{"norm_eps": 1e-05, "rope_base": 10000.0, "qk_norm": false, "parallel_block": false, "optimizer": "soap_variant", "lr": 0.00764, "batch_tokens": 16384, "seq_len": 512, "dataset": "wikipedia_en"}
Each number is 200 + 20 x the weight over its row's rms, rounded and kept within 0 to 999. Layers, rows and columns count from 0. The size before them is the row's rms in percent of the matrix's.

# layer 7 attention key, 64x64, rms 0.176, rows 0-50, columns 0-63
089,213,180,182,201,206,236,222,198,188,225,208,232,198,203,200,189,200,205,189,217,187,200,174,189,224,181,185,154,210,191,186,217,215,199,221,156,213,207,210,189,197,217,185,198,246,232,206,216,184,169,192,202,229,204,145,185,185,207,185,218,215,230,231,210
084,211,179,202,228,209,226,220,176,193,230,209,216,186,205,193,202,197,220,207,197,184,210,203,219,209,184,203,146,204,159,192,233,193,167,210,201,214,204,189,206,206,232,227,221,201,213,186,197,204,210,223,206,238,204,195,230,138,202,177,211,227,224,192,176
086,189,191,167,232,176,213,194,206,218,221,196,225,163,201,202,211,171,217,190,182,194,198,194,186,206,197,225,161,162,181,228,234,202,190,223,247,183,194,201,212,205,200,182,191,229,202,196,255,211,208,204,186,186,194,170,228,220,209,189,173,191,212,216,193
084,214,187,214,192,230,219,197,185,190,181,193,241,202,188,203,195,201,229,221,212,176,206,177,213,206,195,195,185,202,187,203,226,181,235,210,208,178,193,167,229,181,168,209,147,191,209,168,175,239,190,227,203,193,232,201,228,187,172,175,204,222,215,216,209
107,167,211,199,192,200,194,166,189,209,178,230,192,204,209,165,257,184,171,203,214,217,158,208,199,213,176,193,218,187,196,200,211,201,205,184,227,192,197,193,208,220,201,184,156,230,220,238,203,185,206,201,222,152,224,202,192,232,195,189,216,193,204,217,208
103,176,227,178,212,187,226,196,202,205,209,222,213,177,206,183,231,193,229,184,164,204,213,254,222,218,165,179,186,212,184,166,220,200,216,202,212,187,211,218,204,232,241,174,211,198,201,216,211,210,226,210,176,202,191,206,192,218,188,190,158,198,169,218,204
117,185,211,174,192,214,199,205,216,211,199,203,213,248,223,165,177,194,179,231,194,220,225,193,203,201,220,223,196,156,194,211,168,204,178,211,209,195,170,201,181,204,235,204,203,163,183,235,237,205,199,167,208,172,191,215,197,205,203,240,215,181,201,221,187
107,221,219,168,173,173,185,192,221,238,187,205,182,203,215,179,237,196,195,207,205,233,207,179,223,175,200,194,211,170,221,211,178,229,183,181,197,190,191,191,248,258,195,192,197,189,194,213,187,187,192,213,181,204,207,226,208,228,212,179,194,202,166,201,221
125,197,233,194,191,206,194,224,217,211,196,206,169,195,199,180,198,242,166,190,233,228,198,164,209,220,207,218,223,238,177,233,181,198,194,207,203,177,173,215,205,229,213,220,201,183,202,208,197,190,217,180,219,170,199,191,206,226,245,239,203,196,207,205,167
137,213,195,233,204,210,211,231,198,197,216,217,224,203,181,209,235,199,224,191,191,211,178,206,222,201,200,176,187,151,196,178,209,182,168,207,200,227,221,196,220,167,199,220,190,172,211,178,186,187,181,249,209,205,148,194,196,173,180,175,192,219,216,193,180
096,219,140,211,193,176,157,179,204,187,186,192,182,194,171,218,214,211,193,195,193,220,186,239,229,201,204,196,198,202,202,196,172,212,223,219,190,226,181,220,195,197,221,217,199,171,186,212,199,210,172,193,195,177,203,157,231,201,200,226,174,189,211,164,225
109,191,203,245,228,212,207,198,205,163,227,180,203,181,166,201,176,199,181,217,213,171,205,241,203,193,208,240,209,181,211,216,218,223,207,172,207,220,222,164,211,191,192,204,172,204,196,184,182,205,205,215,241,192,165,210,204,220,213,194,189,229,231,184,216
098,193,192,229,206,207,180,227,216,202,155,187,192,169,189,238,216,197,221,192,187,184,199,202,187,199,190,189,232,210,198,171,198,171,199,187,208,201,177,248,222,222,205,195,189,193,241,204,210,207,183,208,211,206,166,205,179,219,211,222,196,256,217,225,228
096,192,191,172,194,233,185,205,197,188,182,211,229,199,195,193,190,198,210,181,217,228,219,201,199,173,186,182,196,207,188,178,193,239,175,240,173,210,186,250,202,229,188,189,250,206,197,206,182,159,189,204,234,187,222,200,227,230,222,191,216,194,207,219,195
108,194,198,181,204,219,216,202,181,197,184,175,195,175,179,196,200,189,238,189,179,196,163,231,214,196,213,231,207,244,234,182,181,196,188,197,174,203,219,211,228,197,183,187,179,178,179,201,233,194,186,182,193,251,223,192,158,212,196,168,190,197,176,193,200
105,173,203,207,195,214,207,214,161,209,211,201,190,168,183,196,227,178,172,234,221,203,207,194,197,198,227,213,210,165,200,209,185,237,200,187,197,226,197,206,177,182,195,231,194,198,207,211,212,175,186,168,162,219,171,177,203,220,204,233,213,226,173,243,220
086,226,208,198,192,195,217,191,217,223,207,174,201,208,190,194,172,207,212,203,223,204,192,155,173,189,189,192,166,161,213,207,183,176,213,207,227,147,192,232,218,182,153,211,211,238,191,191,195,209,199,219,239,204,205,188,209,189,196,162,198,213,214,184,207
069,187,197,234,212,174,215,209,213,189,215,194,164,223,205,192,171,193,211,181,202,191,215,157,211,198,200,192,216,206,188,202,219,203,232,245,221,215,184,228,199,172,218,185,190,202,206,163,183,183,202,240,159,194,214,185,213,219,207,190,168,160,223,198,182
096,209,210,191,176,197,179,197,196,196,171,193,220,213,225,217,194,195,158,219,220,242,185,184,191,205,193,193,227,205,219,195,188,214,209,178,206,213,195,172,232,215,179,191,195,165,169,205,212,166,222,174,189,152,198,179,220,237,234,210,213,187,193,186,226
081,197,189,180,206,200,200,221,221,198,212,211,175,174,196,218,218,205,197,187,164,202,212,246,194,175,205,199,169,183,213,197,218,203,192,226,244,179,187,226,155,182,196,147,198,187,200,177,191,215,209,190,190,190,220,190,197,155,228,207,189,212,164,187,199
089,190,194,225,204,182,189,172,178,205,195,220,188,201,173,205,240,213,192,195,194,198,201,176,214,226,213,202,203,212,190,167,190,208,157,179,179,202,190,226,157,172,217,251,196,223,186,217,212,184,202,201,184,200,184,190,186,183,213,162,228,180,222,169,170
131,155,216,208,223,196,209,211,180,219,177,238,228,175,197,221,228,209,209,208,193,195,182,207,224,231,201,183,194,186,206,180,184,174,202,203,187,214,203,201,204,212,202,201,222,211,191,249,209,207,180,184,224,246,177,200,204,176,155,185,177,217,213,186,163
095,192,173,207,212,228,205,226,202,204,187,197,177,237,207,217,164,195,186,213,201,208,183,186,180,187,232,181,224,182,187,213,192,195,205,170,212,221,153,197,154,208,211,220,193,157,187,175,199,188,170,171,218,179,206,187,191,218,212,183,194,195,182,212,242
108,159,183,205,205,179,211,196,205,208,183,156,206,204,214,189,188,139,182,179,215,194,222,189,205,222,211,230,211,195,246,216,206,200,213,189,227,174,215,198,196,205,204,188,183,208,220,194,180,156,227,193,203,236,205,218,215,201,201,232,240,199,188,208,195
101,198,209,178,217,185,201,222,240,235,196,186,214,173,209,228,212,202,190,213,172,196,196,224,170,179,193,179,175,188,197,197,192,190,176,225,190,231,164,215,152,190,197,229,212,211,191,211,234,192,208,202,209,195,153,187,187,217,207,195,229,196,173,235,193
088,179,191,197,193,183,198,195,172,215,192,193,209,206,228,206,193,220,168,207,174,219,180,214,213,206,186,196,160,174,211,156,197,174,212,191,198,217,184,197,213,188,183,190,219,219,194,182,261,209,221,169,162,183,198,191,188,212,208,157,238,172,200,196,206
104,168,178,169,225,171,204,199,161,226,196,200,193,225,197,175,211,200,203,195,244,242,215,202,199,183,232,191,216,191,234,190,221,174,190,188,213,202,186,202,200,169,198,228,187,191,226,192,194,228,211,172,235,195,196,194,203,196,177,224,212,203,204,240,225
105,221,218,227,200,210,181,193,234,196,185,222,198,180,187,167,221,187,215,185,193,218,189,199,191,240,167,237,215,201,211,182,194,172,191,216,167,193,167,178,192,198,182,186,196,222,184,203,223,208,197,198,231,155,188,216,177,180,231,217,176,171,188,183,183
102,169,204,170,190,167,162,235,207,188,180,224,192,259,188,216,215,209,196,189,218,208,207,201,250,175,197,197,209,172,220,206,224,228,166,204,212,177,169,179,191,203,216,180,205,217,165,191,211,201,214,207,201,221,218,198,189,203,203,208,178,197,207,218,188
094,186,211,185,196,170,202,242,196,228,188,191,201,193,174,234,200,228,161,173,201,190,213,213,216,190,175,170,228,214,181,212,176,182,169,206,176,186,230,208,171,191,201,180,208,161,224,187,203,212,188,191,205,183,182,251,195,186,210,189,193,176,204,221,215
097,178,186,212,205,224,198,215,230,233,205,181,165,215,185,190,193,181,194,170,216,194,180,185,209,174,218,181,170,184,184,185,166,226,195,215,159,184,188,220,182,189,215,233,216,203,177,184,182,226,229,185,206,196,196,209,202,244,195,220,196,247,211,212,204
100,212,205,225,184,201,210,194,193,197,168,195,209,179,231,228,231,215,173,164,195,218,218,171,190,175,215,238,195,217,190,213,204,211,196,228,187,197,251,198,185,212,200,186,219,215,185,162,197,226,166,204,214,158,226,188,196,181,173,192,182,199,192,211,182
073,201,239,167,171,174,195,239,184,184,183,228,187,231,166,187,230,224,193,203,210,193,228,215,208,214,201,190,222,220,218,187,218,185,193,173,207,173,228,207,223,199,231,177,200,190,200,209,207,199,184,174,206,193,225,190,230,215,244,207,209,216,214,230,208
084,168,206,232,177,233,223,182,203,206,201,200,216,190,188,186,204,180,185,216,227,226,210,195,195,198,213,221,174,194,217,189,229,181,199,172,229,225,203,183,198,211,198,174,202,221,177,189,183,221,199,228,228,213,211,197,208,144,195,188,163,165,177,168,219
065,252,159,188,200,195,187,184,194,222,205,189,189,160,209,209,194,187,183,196,215,189,193,145,189,197,234,224,198,177,185,203,182,213,179,176,206,182,193,210,189,205,228,173,188,194,196,213,189,187,162,179,188,211,181,211,202,209,191,206,242,176,233,227,211
075,201,183,207,164,229,200,209,206,219,226,197,232,203,216,195,148,215,207,214,240,224,211,167,176,199,179,224,169,170,175,195,197,204,207,182,233,177,198,195,202,204,189,168,202,205,207,202,197,176,199,189,203,183,227,200,173,177,217,180,169,216,209,180,163
117,202,193,171,214,230,220,195,173,224,194,189,156,185,217,156,244,232,175,205,208,198,231,197,210,195,199,180,229,155,196,222,176,182,194,211,199,191,182,187,194,182,211,197,205,213,216,207,180,173,193,211,179,198,202,189,202,199,160,235,228,219,192,186,198
087,170,156,233,194,194,172,217,191,164,220,226,220,192,187,231,171,230,199,219,185,189,195,227,213,191,186,195,193,196,211,207,177,151,225,189,193,198,187,193,182,200,217,195,206,180,214,186,193,201,162,211,210,199,177,146,192,207,209,181,174,190,185,208,225
121,237,174,229,180,178,188,196,239,215,187,192,209,187,204,224,210,227,192,202,184,182,211,192,222,189,225,186,218,173,237,215,157,206,175,195,170,178,192,193,186,183,220,180,198,164,218,207,193,213,186,202,200,179,194,219,160,172,227,186,176,181,208,225,201
101,192,231,187,190,226,213,201,172,184,204,214,184,213,161,230,197,231,249,202,208,200,171,204,172,178,150,213,196,195,208,173,184,212,174,202,231,197,189,189,211,212,201,201,212,178,198,187,218,174,170,180,226,192,182,216,213,221,194,218,175,211,234,211,216
070,206,191,221,224,221,166,211,184,194,231,184,218,176,179,174,226,237,185,189,202,206,177,197,220,163,226,212,191,150,189,193,197,228,187,193,190,184,208,208,184,186,185,197,236,218,175,222,215,220,213,198,181,199,219,167,225,171,228,202,193,195,225,186,187
101,204,219,202,209,195,180,163,175,217,223,166,194,185,208,200,217,184,166,211,175,231,220,228,189,232,231,169,216,216,186,196,208,218,209,212,193,184,219,178,208,232,230,212,170,215,203,182,196,234,206,192,182,188,212,197,191,239,208,181,251,204,213,204,205
105,207,212,216,191,232,198,218,186,222,224,194,184,207,215,215,184,197,220,194,159,209,166,206,204,230,192,180,201,168,183,199,183,206,243,179,213,200,204,228,208,205,161,192,215,222,230,187,190,157,189,240,177,182,176,207,222,223,205,189,171,201,182,229,202
094,224,172,212,210,188,201,234,197,215,208,217,200,198,198,179,173,216,198,214,218,192,184,175,206,225,191,158,176,228,212,170,170,217,224,211,213,190,177,185,196,204,173,225,201,164,202,169,178,160,174,226,224,188,198,207,206,199,211,219,188,206,242,213,172
100,136,213,222,200,197,221,235,194,230,180,197,204,227,217,235,208,194,178,234,222,233,188,221,234,189,205,205,181,213,210,208,170,220,192,200,185,199,227,191,198,232,202,198,167,194,220,235,204,170,199,195,205,196,203,206,211,198,217,180,167,194,206,221,197
111,192,212,212,170,205,171,206,208,175,209,182,181,159,187,238,182,183,204,200,219,181,181,233,179,191,200,142,198,203,204,210,194,202,182,216,183,178,213,199,228,196,194,197,190,158,204,217,203,207,208,173,194,197,155,210,239,213,209,197,193,182,240,178,190
116,217,218,200,164,216,219,245,171,209,200,164,200,228,215,219,222,188,201,155,205,179,193,188,223,205,182,220,212,181,158,177,200,185,143,198,197,213,215,213,255,196,195,196,188,196,174,200,192,188,187,222,191,194,186,206,213,202,182,209,197,201,208,202,214
103,200,208,204,199,195,202,181,177,194,204,181,198,205,186,195,190,216,172,190,236,236,206,183,187,206,159,185,207,230,204,179,189,222,195,187,236,172,179,188,195,202,181,201,256,207,218,170,226,196,223,205,196,181,198,154,210,228,232,233,206,196,213,181,228
089,195,211,215,172,236,205,229,211,188,184,237,226,218,192,221,197,173,221,232,187,203,169,202,180,202,211,211,162,230,208,196,207,210,191,162,190,185,221,207,210,207,181,188,217,187,191,205,229,208,190,186,218,234,204,198,195,204,202,151,147,177,197,191,203
074,199,218,256,205,207,222,213,201,206,222,160,203,211,217,215,208,187,223,187,184,206,163,213,206,197,179,169,207,149,186,247,210,208,204,204,212,230,204,217,243,214,198,179,202,190,211,209,188,201,219,225,213,185,200,212,195,213,182,180,167,210,200,203,165
096,182,200,220,166,195,215,215,202,201,197,222,247,189,198,184,196,195,230,228,203,215,208,217,220,170,213,215,187,206,211,188,224,181,215,183,205,184,216,202,192,213,194,190,217,203,183,202,172,193,180,205,239,242,209,212,196,135,177,177,166,174,180,200,181